Each number is 500 + 25 x the weight over its row's rms, rounded and kept within 0 to 999. Layers, rows and columns count from 0. Numbers have three digits each. The size before them is the row's rms in percent of the matrix's.

# up: layer 3 MLP up, 512x128, rms 0.0687, rows 485-511, columns 64-127
# down: layer 3 MLP down (transposed), 512x128, rms 0.0388, rows 485-511, columns 64-127
up485 100:488493526519527488539482518548535447546516482546512544482477495520519464507494518512544490497497496524518508467490485495503514495486567482470524499488516558464498508493508508551561504466520450
down485 094:479516504485444487539500480527475508516437548537509519471553495525505522532485500498473510526478490493484494481517438486503456512481494496483486464443543527501464522480455500462467493492453511
up486 100:499476511527492516488488525532512453526493474475482510513468451468540503528536467497502507549505482486479498444498513552448466509481508503517490508494516532502507537499426531532503531516479470
down486 101:441564503530514525510511514484497485496479503501542477513489524465479551496514482482494484501572496507487524497475506509523494493499500506484495479508496495511438501529512527485476507483507495
up487 087:493517523444487522523493515513449477525530526483533527535475488486459528499491506473539523494500458455555522491519500538500501531546476478485483486490516500496471460471476475492501532493483475
down487 092:471462496522503505472492547463488506563516486510513511490489528476501482532484435500476470526476464486465507517540509540475476485511514501555515516503470528469491554503509493494537536474506495
up488 101:515493480492539513497458497503488512542504492482464531477496470460524499503494476466477512474536486475486522523481474497496489536476471510492469507502513520548517523483475478526480508531544519
down488 101:521506504529487457485492497479477548527457514536493517526529506440492462527499494497475510498497521507493537512505522473508542484527511467521456523499468487502471549504470512519456495486512491
up489 110:523485496519535507504538528483487544498486518521556522487464493522537480535523533492513490521471484440527505478499515536464506508468496513447470526472503464526456522503518496507506494455490508
down489 100:518442502517532500481482479455499528503454495509457511546501523502476510490464525463496571527544448529525501495526506511502519457478512490520485487533467495467525493499478491476475519491485526
up490 111:490508483493472519499487514503514480510494482531534529516465529543518459520530445525515520533470485475462540494467521512514430501475481503479517495463479506512516482479530504501510532503519471
down490 106:511480510484491483506472548534475520515482535517517523501517468589478515498510517514458532532512458529479525469462447516499506577530512472474483487494495481521446512485509512493505482500513520
up491 100:501514456521544501527459442522487539552504537495497551512464486490523478489515509526525526519503485494490491464510526500509519515523532476506502552482516537507517459517522517451476487461528524
down491 093:441504512485527480488501504495505518445474508494490502516497492465495473509468507488475516502505435509500489496475550477484533464437546499479520547502509486459480522504507513529527498486516487
up492 097:487491550518501505484471510498505515545530452520477543522478479492482520503486513491497497493483494505481495496516500518540522547524453497495505516487505530532459514517462479455535515478528482
down492 104:526491493483468502510503496509531471463453496489523531482501504500494475520454441526511525525496489524477490529539491482495499507518522487474516459515503516455518497547491487525486508497546490
up493 098:511463509529542517461476523512499534511528524448499495485501479520525517529501498502536469512497548496516480503515509549536545534478489491479490497522506523479502483472529457532503467523502451
down493 102:505449446495512494478476542488546457554537506470532501531496526532529471532495497511474516551465523515492525484494523475470453486490492476480490491480507500480440495477515539481489475482478541
up494 096:529490503506449506476462482517478487496498516496521480466468515469517493495474487522530478496489453501522484509475531489521518524502538531490483502507497517459514466509545536533541520497534509
down494 093:494503472506496509469523510460498502506516474495487506512535491521478529484487501475459542525522474464488541553494493507558435521506482435520490498500496491518512507456508520438471530478492486
up495 101:482497502464469507511486470549524492507510565477540512496521505484481530480536552508486530496514487500475517474524538493492449517525495501499502534520520467513447494471499497463488493479544467
down495 096:485522511524527442502527502444482489501473474520471524473497540496528504504505467512522467477498490459474462508545494524507508515514531494512497506501501508557520502524490497473463524512470519
up496 098:559470533511515519546457506549509536497516535549519507476525523507479507531497464495528526526536476511543518519487528519461497533507512527534478565483443532487527479507483488535517450504463531
down496 101:483550486493486498501489507468510509493466471485501518498501448496509541520512524466505541472526492537546503483546481482518494491503485498527511491518507505479520477540515490480514491531460526
up497 101:499500536510462520507465472527466476496503486562523487478533487489501502446470540477516497462501528470482499510502518492446469476520481510550504521523473525496492483515502543499518484498496460
down497 101:504476467466469512485466495543487528468523526519499487523459494493513506506465476466498498521442479529458484530501510534483500519470470492485532506488504494479488480503557489481530516528467507
up498 101:516494531505521489489481491512502535492500522505526493511533490474465492562482501502509510500533504481495474488539503537488499489469451491477517556506481508506535480474491465535493481506527537
down498 097:506426482519496512510494528515472520511500445503466483506491566503527503492488506526503514501485471537524486461488423494517518477477490434483492512511475492495502474502501500489509478506470490
up499 107:531519479494520487490480515521473466491481491487501474478533482459524516506474498547530526512512491474450504470462547504529514518461485526466474495462484517492502470514520443530514477449479524
down499 100:508518494476495442519510501509511513527517494540440475531522510530506503495504496513479467476502493509532506496480529476457521541551491509506551572495521550481496502548456484537508504540502480
up500 100:521475477509513498528462478506481467484483517497549493490448481503501499556525461488547523529498525462524509498481494502491458501494467515488486502493539536488501511523512444496574462519507523
down500 100:457503515532449512439480496509514479469541505522518521491482503567522489496488487470497466475481435493511524471524505521523511494499477486506481448483557493503470536520507469503502479495477497
up501 102:519499497453495472509498532468483462488537487509496529509508508523543472534499524501485491502531485494533529452483550502502472555523512539522481492481496464487497472529520482515503475505459516
down501 102:438474485452488508505483510516500524568491454502494489483526499488549490463496505504483527530475514484446485498503472482512485506499518514494503488480473473547463467497479497518494538504524493
up502 110:514497512489463504452456552522509467485545499494533529529520521506520498460481531534485516513527500503463517491483500472511447495539495514491470549497515491522488512526516509474482504512462454
down502 108:468552497490475483466522522490495487509518463484515507490486492544504503511514512528494506490518485538524514523484499498546520527500514539434471492501489476497537533500532508486517532455462546
up503 105:469506497526492533501497486458516518518489453506473525507502490499539488509491507502540553533516514535453460463428495488475508529497526502485528499481493470528494483483517531533505492516526449
down503 105:453499470475496540480502485485495491490522505507490493492527496547489502523460494492478479461521490457487475531527503535540523470496475487497513504498510530520569507534518520493508540512521514
up504 111:503486495547505542499493499549493490544496525541520461486488503469517531505486515542518473509502523540521542524470491518497508511476528517487520533541529469522496465488514468525482518488530498
down504 106:494487519521549479466496454453482519492483548525475509525490478488499459504479468492505491506492491484455510514481488440475513511523494489509519525503494519502467527536521495518480498525504492
up505 097:478478518523484488482504472487528534495509561504467480532521484522501520521524456515507534472497503512483512512495503475530524540516514541485537517472530481557504503530535503474518473538489508
down505 094:496520487488465441480507515514542529523491509473509530499455476481486528553541494495466509504475490462502516524492546488490472485500477463507496519477532525509546494508508477482535474518489488
up506 104:471469493488454533455446441529508481480498457554535491526488472484506514534497512511515486527517494523521508481458503479440514483484504463472555497492491515503478481501471532535496539512507450
down506 108:492467463518470519505500518479451472500525477504488511559494488494493462490522477480501521523500525544440512502531458524536476503544507501499520475562500493480467513520458471490483511454495538
up507 106:550479480500497492540504520469502480517468484510533506511466501486510491480476462496512507512467501524547485477478487556493468522516501552492495491499492524518451503489496502482526536461556459
down507 102:503535476476521529502493479503508451478499508437500517469466493467486519521563524547474501474451513526487469499498510501501492508504468526512559498507553488519514469464535499481515501523496490
up508 105:497483498513502493515507466516493516497516508535506490537472446498486486476517489545496531525478511464479535463505498487454471478537452501449499545458503507499490478525486474471470526567494475
down508 107:462522477451503492509509583497479481537422507485480530514559498520472507482531453517517531478488477456477487537506521484520498519471538454513507516494463517466491472479499496495487496475503473
up509 102:532509513526476470465445522492535485482487551539509500507445520533537493550534506478504532489548475523474510511514507566500495513473492520489519495481540536509546496547508500486548528502534508
down509 104:515518458500521487449476535515474545524514476492486510480475495505500528508579494503463467513518481472480505514532536519508494489454474533515479486527491466555494550525531450499500515499469526
up510 108:514537536530527495482463446472492513537520501538481504540504507480489460500477490489485517483501523505497514512478542490475516479473472545462476496517509524467515488497485475518515539446462509
down510 113:504509451465546498497449494488465505544482499464484532469470474499507510498520427465487473495524502504483524498488495485473493498457575480482514539580545495487517547478486507489489521541505498
up511 107:481490523513497486530475489531490522531474475536475519508459526490509513536460491508547476489467527474467484543546526515484447462506496527492504519451486484502492473487540457511469509471479468
down511 105:495521466511483449504509484497537503538476510471525539445515471524538485495480516479505540503488506475509502522502491518514454475500476515473552476491497488495524508481507544508496513459497489